Part of a small language model's weights.
Architecture: RMSNorm before each block, tied embeddings.
Training: a variant of SOAP for these matrices, 2903 steps.
Each number is 128 + 32 x the weight over its row's rms, rounded and kept within 0 to 255. Layers, rows and columns count from 0. Numbers have three digits each. The size before them is the row's rms in percent of the matrix's.

# layer 9 MLP up, 384x192, rms 0.133, rows 202-250, columns 0-95
098:107115097101146152149093152183126194098115138135098122115160136175094118116200098105104082089122095078183126148178121088136077149144129122147102165065064083128103114159138151123149072132141139133167142149110138157133099105159109111076123152085149160225132116098090172176146098077113123150
104:101126059147115179147137129143110135101126196141121135110130140106168137137140125113140099105154088143140160094102211103113077112151120115062167182081147144093121144072100038113142204127148150133073094114136122165100114152133136119044137133132152098072192082127079155092070118085056134108
091:189153163148099112164065122104124086172117125094146142110140169143131074126132187156134123132061144164148171118094188153122051166117059148112155110107185156145189120144130182117101139151125152168144068136149108108085161140172159126090114147102110125059106112148128080059129114074071178141
119:142066139144102110151121130112156104102131134145166106159147048141148134158125157138090092188132107077126137105139104087131149138148118166065141150172188135188139160104127121170088096136116141170149113096140108181115125103103168144137167154110121107076116050127149090117185175080108101186
101:156064126177203133158168116102127111131089145155126090161124072133102103120119095117131041128113141136091175102153182101128150125186150150155171121150130020154154208141111144154137151145146101115148166091160058076124093118150156110119157109155095116106058165130172153089171116112170117125
103:125119101095174118127092117099168165127144181131131121093107149131126119143124172117130097120072173183164108125141095117125118147087112135058065133110108143184084134140081156124109126159171139123114074121175124043148093200069123109134071122075173175134112155177094122174139106184121128201
099:066027142122152225145109099124114164155128116159121141123109100117123128156150080100133122092131074122072132131113195101164078163162181123112130173113202091149136131106141137147154118135166112126087150095131093127144118136153141108146142106088137134132115140081151161173130130100113146179
091:115132125121136103107205064140047153113144122120156133146129125104172113139130141185169107090110044147091166156151149152138186166144118126172199137177107167098076158065158141104128123124109174154125091143049168132103126122129097131047094127133174141107125149111230102098115193163086125140
088:091099126126119154125134149145121121110202082186137068197065149147172139120119124140064153124194096076128099129135075150170146146091096124132143070133117076128116109162100108165139158075178143124109094089131192146085161078169106138142163126171087124101097110070144131103142066110096144180
103:147134118148132085117098139145135080148103156119070140168124118137145159117067162134123148165066115124133092120116154079149108187159074125071129122147131107112142122109158129160135154117128171079171098130154160119152136132161113131131144109144136133101111152132161112082115141127093104127
109:083117123053115133122181116137143141132096164065170139105162149139123130059158134125174145111073136111127097167152135087091069166132163077104090152107103085121159133095096154094141183155145137096203117162121130152096029163094098203086078099155194112139120101159110174152130080080039153163
105:096121158113109106142118182101125080093178107131083126124166181056143097167114173106109150156127127077165102132129110102158117204098089194088119171126151121132159136137089132153088142129190178173066129129092109097118095130170185140172136153048091162061137137135106106110206087078129090141
090:099135090093084152129123117149150124109094102128119161132147106141138093080130059148161129182133156160171130079114077166106113175120064059143159074192133096149139163101141133124179128063110067117117086113112099153141091107122099129133126059165087107123104152108148126095109081146121155114
096:137087109085118076138112162121126171201183178129143112100139145162168072122119063153103212123167155177176111128103089141097180131152072108104090132142110122141107112157114149130124092182170125109131142173132095120175172120159131129176137126161107129141096150165124119104081177078136132110
100:167166111099169094152133111121139119184070130079159131127170177154131109130116111100207124114163078153099132151142138158126064078134137134183163182107052127105151131096140135086146126107082110165104120173083124151086115079137149101141155126174187150140159143090081149142120116117140122130
096:072137140154133182160133087085219120168118112137171129102077165093183186143125107171152094128174081078073110078139104122124123087116143110137159116123099121138117148118126193149088157114091112114142164101099103188119097209114175094101087093149158185161097092128094114136093141104102191120
096:140075117106129121073158184155125107130167100137142122114133114095129118084143083198101131098114097144081117158132133122129168103102121143148105114101109111068235142166113152162138119145169112153128120120112083165127155160128172129125134128098113197123143113115094061066206130200119144112
102:128118112123130161062192144115107152117065177091103129092139156114170141155152118068144171108105155099107105150062115108118088132103118150133091107203141135107104136084096130159143185190120167120119083147073170098085114159087095132129092092128092109122074162070141117163096180108152217114
101:095144166135111169141128083165105175110093180186115116067145107109145135137133136122148095146154087145143156189138080166130195098129137175166126134138081203133161075138050119183163099123149193130136122162151140090104142120146103127072218179137169108183071074163090085115125176137111112143
098:134146109113154142160186108066077135143157106134114121095143113102125166086073122147104103151157112143124090093134143099082111106096144108142162109097140150108133132073229086164181141113106132129094134118112121122139116149164086103094135205090129117149116124069160089151168041071087158182
103:131078124198113088150094147230148079103172096184100126089172184094117142082110210155112142166133189162154155191107120178079192090118078110131093144130160123139113109148157114166106170104136137127151168117130111168150149143142129142117122159080105121100112114118130174156158068148108153139
099:116139127146134144059130117055170112143097057191115148134055142110083093169143125100151099146118122131106089140107103153187103108133108111151131140150181188068148113099146135114131133080137173110169143176099100148106100135114126153127177077154106145181134111131204185155093149117121132139
104:195146166080065169146105129140118106072131182139090027102123109089139129066124173133141137098091076115135162141169120134150131142119154151178087056069081145160161123109092197124161155127120077112163137062114127162178122093101150107144133159134114121184123133095130111159182123116125113143
103:092175145154147117069182100184123120140161213130104109149153170133127180105140102114152158168185121127103103106137147142086108133162106118121148181135109120093035103134159137137119141080154133114143103120087154138165115090134169163147101149162116089103094115145124112133157151144138150065
095:090082121099133208098107103116137168100145081148137138159176136168145133165166156145149109061100104104160119046112047133147088199124072069128144106196122155142128165089097151162160173066136122160142161126214113101162164140152137199195094146167152195054090144102118114134137132113133130124
098:111179110086089156118162080192135133173091129135121196135120092116191165109141109081125115133139118135131164093068154127168085072205131127113173159143108104118169108131139136167162093149152076095133110099048150093168112101183161117072185107150113132111120124137150131150180147125109186081
091:147108108116118152150147132138125124148178110157124164100107114114139116152078117149113118121077125133147128150138043141090187113125169130079148110137029143097070088163120136133140160128056115089143162178067175118121107103115111087145055155154143132142145139069110190097152124113137110078
103:072155184175100129106101192134156139125055120098113139095150176156122125116152164096091125103092146127118199109157145094094097090092126176115093140106125087129145099151174128166226115136135099108042125115121153099190104142122120096058100104087088095199155086163142101101127174132115097198
100:086098134165098142121172158141121116138076136143126155157168123144128112116130132083125125129106126142139127136125180159122102080191124096140110152151156179133122130131194140117137068159100206112058134090133112155137190066174116137105104150108100133120092200172088119108141154157152090174
109:109093055124078134181071102138078165143116118126148145156107137151157166206144153084108101157086174201093088094148160174094079131124123139142105095126152139179144129120129122165109148117133136181097079115089201051167181171078149094093112146184111113109106152155054083144148159122091152180
097:148107155156107177137157158223091116132147136110194126097125102124120089179168145097106123106116110140132122153155140119119200185125163138139102129106156100128108127090110110133192167126128187134142138121109114165082163091179100136101102075116150159127147092179100146116184075120185184140
105:128181186173128139125143152084132100101146151221131157088140196110142143120119169198137127135097121158076157087177131116119123113122093115126113181207181114096077152134119097107154104144159101121112117146140125125122156158093130122094106128143148172125116099087116175072157133141099140104
100:184126197075138088114151157142160129169113125078146125127142100137199116117131143071074150125124130106131097150132088185102093039123138110129109092096161148149128091146156142125098095176152191123157143121121153085163123163083161129135171049071107169158121121110126148122196095175160066181
094:140137183114160130100068132117094150119150130162118145099224107156160096082138137120110109080098116142080147185194098154120104122169126146097128136084106084097132138175087127138129060087105110162077084137171130105156160133120115164102085086151093172075131141194137067128087074162109086090
096:106186097133021159152079100210124139102079150158141156110117104094179143142122086157126186134128123118101135106161131102085105104108130141126090187123114061119125104170164174111121078158145154101124112087115176154120102066170119170130104089140089131138204095138160088148105109148094100156
100:208112121121095171178174145143122131152137122121163102179151124190078135138105134089180147150117167174122156158170153140118147065207083117085166098105172094189121189142062189210088119087117131152092110123137170162131183089112152158169113197147113131123113116145093115154068190153156129117
100:101165152120141119093211121112113145127150129143067099141150167125083152136151091129102127088120147103112132145073164048147145138137091138121153104104160177099103137155124145136222140089160128133132155138098165056170154096159163146161110105160141147104090157092091105088102120130118100177
099:119135103109138137136147107126159164136182121165088145107079094148161108144130127088104064102101193100075188126109103102126141124109159085165168084113164143136139154158104150147117168121116145134108112170109127191131137161152129096128148193162131100137097186132107165179077096130169097154
113:150150130130087175130115147087091138118116156104133150146125107120161109200081101154085183109202154162153162114078135137142155141103106130120118097132179097141087127099134154152095191177143157109132151186106088122146127173123133130162118201176100155098126139066110141149061126113075113166
093:166133120079102190138113141106105153189142120158201170182146099096140134141162077138087178133110153104192121091148137084118142122087128112145104105109090108123122168164119107108139163149138214109116099129093137114091177106152125101109082177129126135105100097143193101195145118116139142097
097:063086118117134142150120189150126171122100101170119144107180155155176094081139109143121084120147106184212179091127116092034095189108114123172132126111170111139170102119131112129118086131168131141163143136107103115133157120191149116140125099105156085201095120104160045108130157138100078115
094:150150116206089106066128048085148163070146137133103123145094184087106122120122186165152150135079084130108137127122077139129115106151183183094094120173161144157102142112127096201127142162145091099154126113152114145142136133117182121112133153103176146159150160124184174093109127096120144078
086:123124087152134133070089146154133171066160185070152106144126110168113163138135125121158135122132106117099100129120070168143147135167106172150188154167102168192116131154098119082118113144084163159116093193128156173138147101167154142143133163131139175087135068108085109140127174135100084155
102:140138160104111124120128193115086156099091117130138048124190102064142198125119120131192090178093135130076125133108118096136155169121064103131126105109095191074096117149110173155169120065061137110112119129149161147164144130174154119110068126068150090115138145140086099109020133107081147112
097:192120107061136132154106154126169170057200138111078114125058113104131123082133115149178099086092081165117059127133168068147130096141155112150073123069137113113127137171113162161121202077068115140083174076090117140111132135109084088139101077107095100193194099110115104123092124144090142056
092:084108154092160145082120145140118131151123122086129098107141142145160122131133121116115086152156206167114165119109096134206071197123121113142160133119195151141102095198118145085117164141186059119196119152223120094108125116102118079084121172189163111164139141125112169130104136114117152154
096:132120066130156122174092162128149085210078131131103189065080108170072070160106092126055159141150097102191127144139176107101180132103128097152097095124138093155089185100123121175140140158192144108141075161076101066144083107176124146078104126169088130110125158188135105171156149108117115140
098:116101182114140121124151104148223110181069178148133237113161145147142164123073080113145099141115147174121160121156134173104123182077195130150100079078176150186094146179123103139141060091126151087189133150172157129134140156140121163105088073186127102135111108167155118096123147126152166129
093:133097137124117074083135099090173126129095124137093199192056169126097189192093104079157143107134117108124127136166146163108135145098104071124104108106114071124134109160111138148120146107131094122179112101089115136147091114153170124161106097135085162116043085095133144157159148097164121109
# layer 9 MLP down (transposed), 384x192, rms 0.138, rows 202-249, columns 0-95
091:145140066074097130046158125062116115129112093070106102064130091140133216111132136168159151141116170153158120124093079088162114117194134141159051203190097095137106163135187109142172123150109134092136099103145188154159080171109131129128084131092102185127191093134129138137154121109147090148
102:128091172085087127143200140117154098134099152113061124099075106185120131099101093138138207116092141124109163091136129079095120096134133148085082052123077152133115155135153102125146139139149012143095173161201159167110110184135156109114121114090163156181171091109179061152111106164109129146
097:123158117104090100081105133126163155208175184150152148132109106081144108157056155173130152102063167127115146105169099137093111116087123088099134127087075104126206166173151161170109148120149114140087110175145104098169139114124094144106121155184075167117164145151111153116080108114103131115
109:126136131153114101156174134141190125180198125146150151136099071154161097114186130173130141079100115117094129128053097112179093137139048098103139102204102212171106177100089143171169149142112117173144059110121117149185160132145133119109181189095128139074110143122117093155170099145084132105
102:103039124097186138159125138119152111116160139135127106089154156143109138121117052086186133067083181184124125081170143129168127143110162152134134171084109116169181160163135113120129132146172132096123076137071115093082102139131125177142148184121095061131111126130120151119155053098107125073
103:085079145099152156117148109110121147147185155174155158061128123137155119128126121088147115103150164183081088123106117142124218118159093120072134152077129172190116139131130078148199165161177144147107148163124159191135187130133101088083092137134149076134163142156120112145148103138049131146
102:177120132152180155108052124120085119222159162097093072128110156136148109194097125134143114113103079146140201058095128088173114120184126156109135142104149124112133191135131144139145146139149201116129193101099107203167128131135161186180113084178161120128093159150164127070109116119132171168
096:136138155081150129071152081076140103123116170089110161179102140080117146111124141110179202112100143110162122090077146125106198134112128081103123136085167185112165075091182074091151162125126106152123087153079159114111119174162141082155079076126151117161132138226123152126118085087149154101
098:179093130167091145140133177127133131224133062107110149108115129148136109171111099106153126102142155117056116070121150146136119136102130156108071119108098068181158120148075112057126144098143098082140118115114153092174126126128142146117185079107147155100150176089167156109123149142133094138
101:121066134092076122099098214124143085136163151104157142076170125158191158138109087093145143112141147146140120159086109070145118156156139113157142154089141236208144178116165135113100188125122113112110138110161158117107160126099120114093100137186108156083174115126087124156201144095082124146
104:139089163070125120138114135073099150120056095147148097108176091087088086144132094125122132143156145157152152147134166097126136163054133133168149111126107139180126143179093125161154142155080146093103109100160122140105115149146199061090108135146169142130072158117133178121122156091129151025
102:150047127074087115140150139128139090076109106144083043103130185110143101103099133109135092092148128159196090136152109150140166072098093114141066140154167140100095115115163097102134090087093132085090112165089144098074121158178179122172042099102105122112129173126148144158153107062134130142
094:127157141176138106079155129127135122144125152147159160121188108166109075156115102134148125120070093156158153126130120114118154164155110155105049153109170126130131082048179129076139141133100147122087181069086165135145164091131154123147122197171106128146127128091052150144130167122084113065
100:127116077117160139139147168208131128114090145112155115118153133096119103180171085099112049168165149086098055124179091135195118140106161093147060165125114114135124097112156153147075128130117128146079092094119093110112123138130149150131093135084164238148093113149103218110093131159102153138
101:125174169145136145120145121158118130134159074174144137092131131167172154152139101088110113116129164114115167122099124173164100142140029101183139087115190182125121113117114103100104177101124168171126132111162167122096145198175139108065150138209197151103141133119109142116149148165141153153
091:165143066132090090124161166180073120145076071158145133110150090154130067162175131096162138155177127121255177202127132123192128151143136163203126088154147161142129134138133112088139104123141115138100098151176158171134128165134099117148117176123123117104125179101105171112156137157124125113
106:131147113146153083124133076153135093129151080089126141104125150165142115151164143096159142101135101150114108155117132239124129110115129146126121148196159102077182119140164121124133157125093179125087159104122132135166176182175110118121135140172107131143160111054112092087114120160077083084
095:131143170140159134132155088090133175054093072104132115125135127137139156103152193161154166130108142120169133093129172159147113062100046092146132138135149143150056105141184174109083155108150246137123136148044128087133166108090150154111150123151165154115104054123096098125124096182135066129
100:168099165101101109166165104097061124094113100200193138099120113138145069085135133127143086070094175143102129147118125074102090086176080164116151109088118115153172156073159090114166110090149166166112076138102080104155122137177072106125122165158192159134103082160102083178082152081166165115
098:124143180136128126161111129161102116169135146073145133116122141172095192153144076113132051143115135104136149177139140163150079130126157202048137104109130092149142168119134123162107168108148114142120111108154081166185081158179131121113109148207123115099104121120161156051164089192127118156
109:072188163061170099139101181132126175136124166128112110130105138059094065070077108181089186148165081120164171125090118131083184117168095148146085127124165064143113161168101108131112166132147110147119128105123136119112143176148152130105127090143078161171126132064137109120131117150111132185
101:094161103162086092150083125167135136121173121113143141088106119146102103111094151112105085121091108127041156084108084122173043130133105154153114136116171166091128107119164071112126135133119113101166150147172131139124135116110131134120211102157166085099137121115133096143195174117130116134
113:092088118104136152168151097130139132116056158171134122102123067104139090100150171120162125102131107098115152115124110054117172172105119161134148118154108148157136148124117173172107104087087122152163139116121092183130162126100156149170148171063166079169101147116090090153135143113138157111
106:120082160128138135109144120114086159114115134133121183129075145134109161156172074155108078140193160158064130123090146051095102138142097098167096128151102116099141076108124116109137164166144145086126098142171131167166135088165123185120093128115149165091090078100166146212145144073155146109
090:092173110155070113104122152103118090061100158133154100094100107090119121147125176142051123097139143169120161177119176120111133086167200120151094163138101118099150103123112150100115123120115121127143171150115126141151079107099105078088142098158144089135166140181160136144171078134103138178
103:110167112112134155117153139116059096100180141112128077129153111174137120121125130093142170137143134158104142110127104037139137140120097105107147200149125164146125094102068150154104154145108074074091133143153115065152084148171151129065140136209121167158162140137133088095184093093143159074
098:111140155157141184113141047187118074119127162108116133090159165167112142134134171091176158149152156127106180128117200117113196213119137110108139140149127150153152128130147121102163159131135177155195113136072194112167127120116097103164074135076153167157162067154149096152105148135115151143
100:169084076132118126144122119120125130133126146135097144155100121159095159183151099091085062120128149171110136173139115185116113125160120100107118166145059114081160084189172130119103180162157119174165150117153125187164094080119081175187132151181180068119124196217103114175087114139141117155
106:105171141146075178142113074094125133131046147101125124134144095182089121117159127084131151152180186151075122189179087114148084052115139143170088142138147139079062109152153074168119130154160178113116139154095181168131138112162144157113186191103114150080143150155152115112162107133131064159
104:118158085130117151142100041082121105159130129068173134141155088181140164115141125112125132168128119138160157131142152171172161148131110126104112127166154193176105138081055107144121171115162222125140139125159161098137099144090133111146113142112120157145141199125136142137063159153081099146
093:187124118187120172146091103121090141131172108203060153114134175171151145123132080154140108051167153083191174118195112123142132093131096128116176142113156138158169216125162100091141125076146159172102121164144177180113132156122103149127104158116187115121134127089111100121080122186154097130
102:134137158151145127130086155117106105174138143101127113144112132132194110165116102119125188094128105238124108140138105145180098089185144112151200163141088131105135160142157131123081083105158039116106116094117091115150104115031117145088149087156104132139178159094094154135116170127127156161
105:157071123098048145166119139125179112141160108139194131092138158094098154128097095161180153132133159133059100145089106207137115120106139048090152088127128127181112099121083129146098107125148138089161119116111075132124149128156118139148168130151155162162179096138118101171120134170205081128
091:024183111076126097142069112098149161114081157077137145104112119157128093105123156170139075133058185118129185109123152164192160103169128103118157154133175115108149164147136089126138161117136127151105121139164104115208135123140146152122150103150087132163091195103093103152129153141107150145
098:075166214117111127149127197129165113141156105116145083105141185171147128163106116130155163094077187156067135117067103098140146091146129095082163161152132141174144088148115140136122131136144198115147092142185184178114142158137105138141089071152159102115106182085061138110114124170130132089
108:178155106085113113106188139156153178120158126087062151098063152159084132091186108152139095185084113205186161120144123162113123178126097200127072211119149096124074154133118091118136125132125176136157152070113113095161087193156089191184156173132150112113187139179121093129101140136160138099
095:165138198113099133134131164102121072151156110060116141104125079121141112138143126126159113109144178178062132134141111124153132111088204121148087116171078098170150121086112118180084151154145124050137133095110121167151144139138111062171100157129210147123158175118132129099155145152153129192
100:077138139155133149135085114089138072142156091159180098125091154165169156121075100178163135122050115149095072145096156154137117179129127154136113043071115146123139099129115120130110149163047105137163149148128114119084091150115122093117197127154133129149128161124118112152156118139143172174
109:074096113093069140110132088099103091120131070136144139140145163138162115178152105084155120103169140111124155099168134128133168117151127137171122131135114140051099155136152157126161149143051151114024066112092188147108101124136116078115190173081085097195081126072189137178131119117111154126
090:105184174173182110114148163158134113101148103130144093118162129154075066101122197083097091170105112102102102165169145098138085120158168102133082147142165146103144124184143131115152134092116100156123126238058181119130110126109146139102121120132077114115152137161134111116144111079150115173
097:109124164113157118096072198143153162141129111173086131072160151120152062172138045088139105091144098156229114115169096122103106100163162113160049114146119099093079149148135163145134153115164125118170161127101110157159056139121183085164134143144114135126084114118133110137150212170103176103
078:130107072128131159136157174083125161119181094147037118151173185125159127091215123142171135149130173123139136060148081158006100131097097111139142130162145114113074124168094146149130077115095130108159127127166136161056134157139083123130159084131139135120129146118093155093146145144186128113
093:121126120105103105111091068115140152082142153078131116108082122165093157143106144113161168092181079132102148137106159153142120099117061168056121128132138140106099103140117163060129119138164082183088176116069115148125095139188170161129149147126089181098132172193120092109140115127121119166
097:093183143105089107127120136132175118180117161170154107151135145165131150103079085161140161161117117130209194116106162084135125117196092133161089085125117128142131167203140111150139199123071129142116048203104146125074097172076151119145112098122141107136115095135084084115128057125138147134
104:160126139118168168102080119119128202097126094070196126046124162114095146109080117121137097125136127134144079157092156074150123091170153076129118129086051141116064107116093138113107166128110126139121174132115053121133161107110163116076167066095160143123135125111071051134115107123133162073
096:163120088094145128134131081074180119074164120146140125060139145092159151134159135135096115133113120146155143137188154129120110162095133076088114081087140136086120151078133166149119113099110139116112108112172161167107161118090122122084094147122106104106113077135164201091106193075150112108
097:129110140104133052146171137107167144077124205134039155129190155105142137167166142102169062135091162080122121124124124143179148161234107138131139126121132165132119100177142113112152137131151120151127161156118129122162137180160095096157114164087146092109154118132106091104056105084137100110
097:118108181149144125097202092068192118132097120116117084154088106092152118142155112139129089076102121165089128137121145094119114162137180150117060123133129127118114115151063117163163091176059088128127086129105086121152133182135135195135129073147125114127138135114121140140177118153141167151
# layer 9 MLP gate, 384x192, rms 0.132, rows 203-250, columns 0-95
113:177122147153095116093154115165121172128113174178158116127128135151052089094112120102205104107146148120102105171133123097129119116171097129170156103137125151132104244119122185156184126152141157106154149086092131087132119104105125111105114154142129099108122113125123106064078069128090172121
089:194120137124131107151140133105164178165116128180129140094112107176132225107139095125117123133114094103143058151113206155166112107112064150061130110147073156137101122136134125164186120125115162120128153111156097135102103090156137106129130165148142141113136132096094141193127145191145102111
114:081110083083130134128187115166147188198114143077172100165161190146155133072109118085187131091131132127170117076125142076135147165169129098088085093138136129186164117151111143188112123107154146156066101072141075101126079115116058067125105131140055176123142130127166114126099106135142109110
107:126180094122111126136076171128117089175136171072126150109128144117116139109134187212141173140165150157189125166117123111092147143101062088182141122155094166100137190119158090181149191160122153160133152149085164118150171120170116120110109131139143136170108143116106075144082159238115131129
104:176135140074156074134122054148106145122110139125099122131124115092174161122119118145182116176149135144164139101092106112156098167081135115097091133097110151164130177119132138128111149145111062175112035061175137131149226210052136134112081120133132182149039139139127136126112064116136067125
096:118126115094118162149166130117135106127100061109115122125173195166136090136131196100161186110123144163152150111140102157128119165082057133103141168150128106142113171070183113151088136068180089113134145148107108094144057120162134098141140146156145064088171120132145152164091142090122108138
095:100102156116123145089143098132170095136154194174131170132064125104131126138173123100153154136147094105185171184133149103134152098172146102125146112132152116100089162104147142094127128088138119117152151141111159106141138199130167148142069056147130171137149125157085147134093108146122123151
091:137100064106134163092176156122156165150185080171133166107123069081131136119119098088084119162095159147113170139155187114070108130155188142160084145167068095115167096113084135134116213139147151109172112126172165147160152119142115172127080059086200158062117114150136125133151157128177120087
106:117086050092076108092103124091153099172192143145090102114079132130095099164100091153146128174172097123161069135094087115092137108108098136063108140166124136128140120141114143162079147133084109121135181205129091170117097158152123115131127131087102122084100050102153062141151144132133124115
107:082108092139136124084107097120141131117155127120119135064115168178126095138114083122155096153084110086174091092135141121118139093093143157098111163126191097191133155140161126149119113196110164096094124188125176159084143139159112156114098131179127149101116098170187069145111131106162098053
101:135124121125110124110139111126169157109165147087084134114191108134112176116166119090128152112091077103154137167072064114093118097145141160099067151148136106104108109171083135109147132086136082087107084146104150099106168183144144081176100124195181105084099102137121179086140098103187132112
092:138132111231120050090124079098136112105163146128121148099155080125142060118167164110118077087174196174143116065148110094152163174130091181117097137122090127100083108101123190155105113120106096165101125165168106120177077151110140173192140086121104135143141125102142080145149121132114094081
098:141098140091201075137121098112146156166138110083137098085113106090105127112132111124080186162156122123125148226149120093100124167157114090085098151129094133089163120079141146121126114152152122172115104103174101170165115122134133146191087125191151057166166148101172121157109164099184142099
108:194147102054159217109126071143093127128116185135149131124035100160079133143118118147146163127113139136100116095137065091083088175156160167117092127124149145159152171158097131138138111130110131161138102091113209147167208102124134119161116072181094138087108140067170118162128116115127134117
099:152105093111190147081081124171102113112149157140088100116191115113116121130137165157139078158113143149165120144160123113118131128152122136135136138106117172172163090093089147107113163168152095172089106131169126076203176137111136124139119149174141060148166128142106143147150106196157104091
101:171121149103065070155117126149117094183135143125136140139097134208130134081152165177133160162118162082114123093114109147141167162127096165174083065127122170113085194113114102119107132094131178122175096093160129154152131107103152056114113132135102133053144194074140170119119107082113143094
100:130104141125084130113215092101086102132081183055132126112084159148080102144181178111140124131096112146127152134187135158159132063142135089186168164134139120159099084059156169075139159132103121140153115133149125067096068123127132150122113105120123122103148124125122082118079133089161122151
107:139120135152112126059074078132182153118125096157113150123135117113072144149142098142117162163058120122129086157094126149145153152107171143158068162095156161170146156185133166155102098098114090145191170131173161146152156091133192120180169155138121091126161048175134181097133117142092117099
102:159113122131146032101111141123134164134119132147073155103145070075146082149139143117132170138119147080132151138151119113104133232142066126103124144147114077103099119115139175104063113139166134136117100126114137098144157141103177071155156138154171063096135140115207175109089151161097189120
103:156188146109114115024141090094106129179187104115224087139147086152132138104177137115147124103183102108082123140099143119104134143160148106115157103208103137125110113051082127127141133122168175105088109090138123159118111098106090155106103133128123157092120081158162131157174118185123106114
105:113176098080131192088159140136114106123136123178170141136079170160115144120105106119118114138134147066122061171146104130102175133058051091124120137160178156156147057124134144139156139119149134120137165072142170128132078137052133172153138142136125127173137150166124134040144130174135113161
102:185113145139113135085184118147111108110148096117091174111121145168121168154136125109092160161114144129147117103093093133162062139175162083166148166148140118140145131121151115064144156167171159123090139112132155067138078134104069131112128134175103140047107113093207166149133187134093146160
103:100157131103164203105124169076165156202098138176110178112147108179111089103164146173155133123119170116167088100160152135165171144131191173112086106147089143172053122105108090181120084148111091168152167126143108167138093123108093164132144149136131170179154138108109165121184078151104143085
091:143108087141149147187128096145071158129168118064157106132203140105114083155143163138126145085122148074136071108122130081143140160159148111122104110074098170128103151143116132144115161120088110154153135084105146109143166069128181102110103131124160160086089129102060154172104112139094119135
098:112070110138115175129150092160106110113176154103161127057125141124153140134156154090143112130155100077118176114165093122106139167090121103121147151145116136137150135118085192126105135106120149143141127160123133136136166136123141112195172114109104159141128147057170104156139138110126149128
090:151143134096136152142180105184116106162086128209142151135130109096185123162147159119152105108118183154133183131177115108072211196110131133116121114121075111118168143142130121154116181145148078175126098130161113133121056140096148101114088051133129160097110098179185128150158119123124090126
101:150119094069096130158112102122185069169126118170161171143115172158123141164130062129122155125101132089120122096141110086101080130067141121135097146141090164079086134112121136085103172152132140137218092088119143120161066140141192175135114147103125143107078165080103113101137096061094105107
101:082119082127177146068174070142109120132071118117113167141166143126164099131150119090123165114077141104126074226166123128150103124102124133123131155143120130180140141164165157082078115139170167090109167078087126121136137106131163107128179158081139171146125157146134128098144113090145109164
103:132112073131098174099125099131127151181127076160125078079081161114137068117156087142138124141116189114112135179130181098073110168173151134107159105142140077137128119127122110068110126103135131154076083083119171126125189193207148054076099132118132090190117137155137180104123151139068114078
094:102131119067120152114103142141149138153104141140178153166130116184081145132171105140136107171068101127128105089139143119117078181163155086121144095177102174122148082091076147097127092125123116133166107078144121086118171130075182110122129133166077102104143147092130165131192067143091058089
104:131139159125060113101155163135197075125175127098174156076100165191158141120104122176138142112105077132129153131160067115116147098117149140113094184197177177150105120160108095151142113073120055099050148157153081128119147126109149106124161135112143130131118103096121168135189094145118102141
104:091127116116078162085148150108150114084153188137111067137142104135113139083184099119150127101114149150122153047099159049079121200103103132134098150117138136079117118110161120134148161107122109109158113139135137192112101074194098138167104152062099130114123075139152081102008112097090150081
106:120115150118142146175063160119169139134028179109121107155168161091121147122179124155225144124091094148123113199077108090152172160087174114185125090108090106117119110083172144129152134141131054158116077112145102148114171174084133127108116076098083131118149133089138118078078120089127145114
099:085107155119153163130204162119109074144080111125111089178132125164136074130071125108109085091111146128127200141132143143082116157114173157147155186110126084150145099089138124119121128129102151122164188180143086091177123184124119119095164095085086203104091126070105146118114133146117121085
102:145170047113084074102186166136135114116138133145130168077124124134097137139091137174153159162128110122112087133076095089100139188146167122127140105133130102173115140141138143192094120082143092122110173078127156123154170087146106132134109140129081150093183125124092170148126143143114187175
092:135105178120116117117124198111070148147142158099149099139167155160156080155151094071138136045143144117123144190104173058171135141091139123086126079126108099062109149109103166121092125083164108109108144140120152114158131108112138133106093114151166136122106179092137138114123112120111152169
102:137131199056097132107083134090115137104192175131110142157158118124100153086233127105089093185176055166138141152123157092121121152141133098095114101155158113186083129105148144102159207131144084060103189126160111129142073068134109145120106145158094121079093142129140069090142131088089101127
111:108140114101063119079104146104103067178170099055109139094122139169117156070117066107113198141118087114149093136145110122115112093139137196158132077207189105201110123120120159096120101122116131103100154106122059133152137215136162102094124134130130088112130109083089084153092151098091098110
090:086169120142150165102166093142149122139160091132168119103166132168207156118171153113119083218115110111117103118153097121171106058131096105129108098140156157097190127153115144081116105146177104120136059154181164190098141087129122156050103145194033154123142175090196079123181111049102143139
104:117147152076101152117121079112145175118095085111166131193121170124075127100172138153139186160101160176148141188181104130115113115168145180129116156101105174086058123103151114066137172107147178108140102152166138095080181128113132149168120183130115155144155120159127056145109022181090092154
093:146160110116190056162100141058144108102163114105132115110137120121117118130120170073142066104114123151098065115183130199175167156164169054151078111104124149195153146151106142127180166137117111179147139088071157114143153115150137097120150183138155121152109041118157103153151118116065087091
091:119147068068108080144081106120158104117172172067163114095107137074093172129144089121140110127161124135112140140128162128112092169164095176061144211161135161103148118142141120081093089147123146198128155153109077163124152145168148159089208173136125191134094126127081080092129152181091094190
105:122092099160109090120095113141131129124114115187130087123106148187122184090100095143118122121133131102154138152123092099121138154144112133158125171109118099121121134141133162144148103155139103163096085120146098080107197105128092152114087137143153124165106113079070167155202122144205116106
097:121116089129150196094084158128104172123113147114178135108180108177193117111140135085121146133129070159168067090047132081159085117152114137195111142149084128160108065142126147178114085165097135101118142074135147111087140165109121094127129090159162113153168158064120105118094144156091123126
095:106136138146128099139056099127193147180110124180090093102152133097160139106132098078104131133111156114113175123120130118143125108100106130172111137155141120101148157051131118122102120149174157034074146180111077130093150160155148231151133093137116133097163118113173122142143129114108069185
092:166185128105132206145109141076117151161140089163165129164113157139091103132090150103141109131083119154138138114142148078142140117187180154119100131094137149147115139144133083107175131125157074136125109075121145157116120091108083154115094112123136077125041129069146089131144140188132126178
098:106095107139141153145120085116114109146139153121206140125129155201119178076179187179189160125132119140151169124138118107122120168125168141144095111130127115171178131062185125116153121099097062060097151128138128137141080123121140137064098089150105147147115124136094163105150131085111127127
100:105142110065194144179209141089113141124107098120123222077178179129168121136168140168162179055117152210245116123150125105146099148090110093133126144105157175146154127092155144101164100159074147186122138114115104137088154110059097073140123110121106091130152091133110112139120103142110126135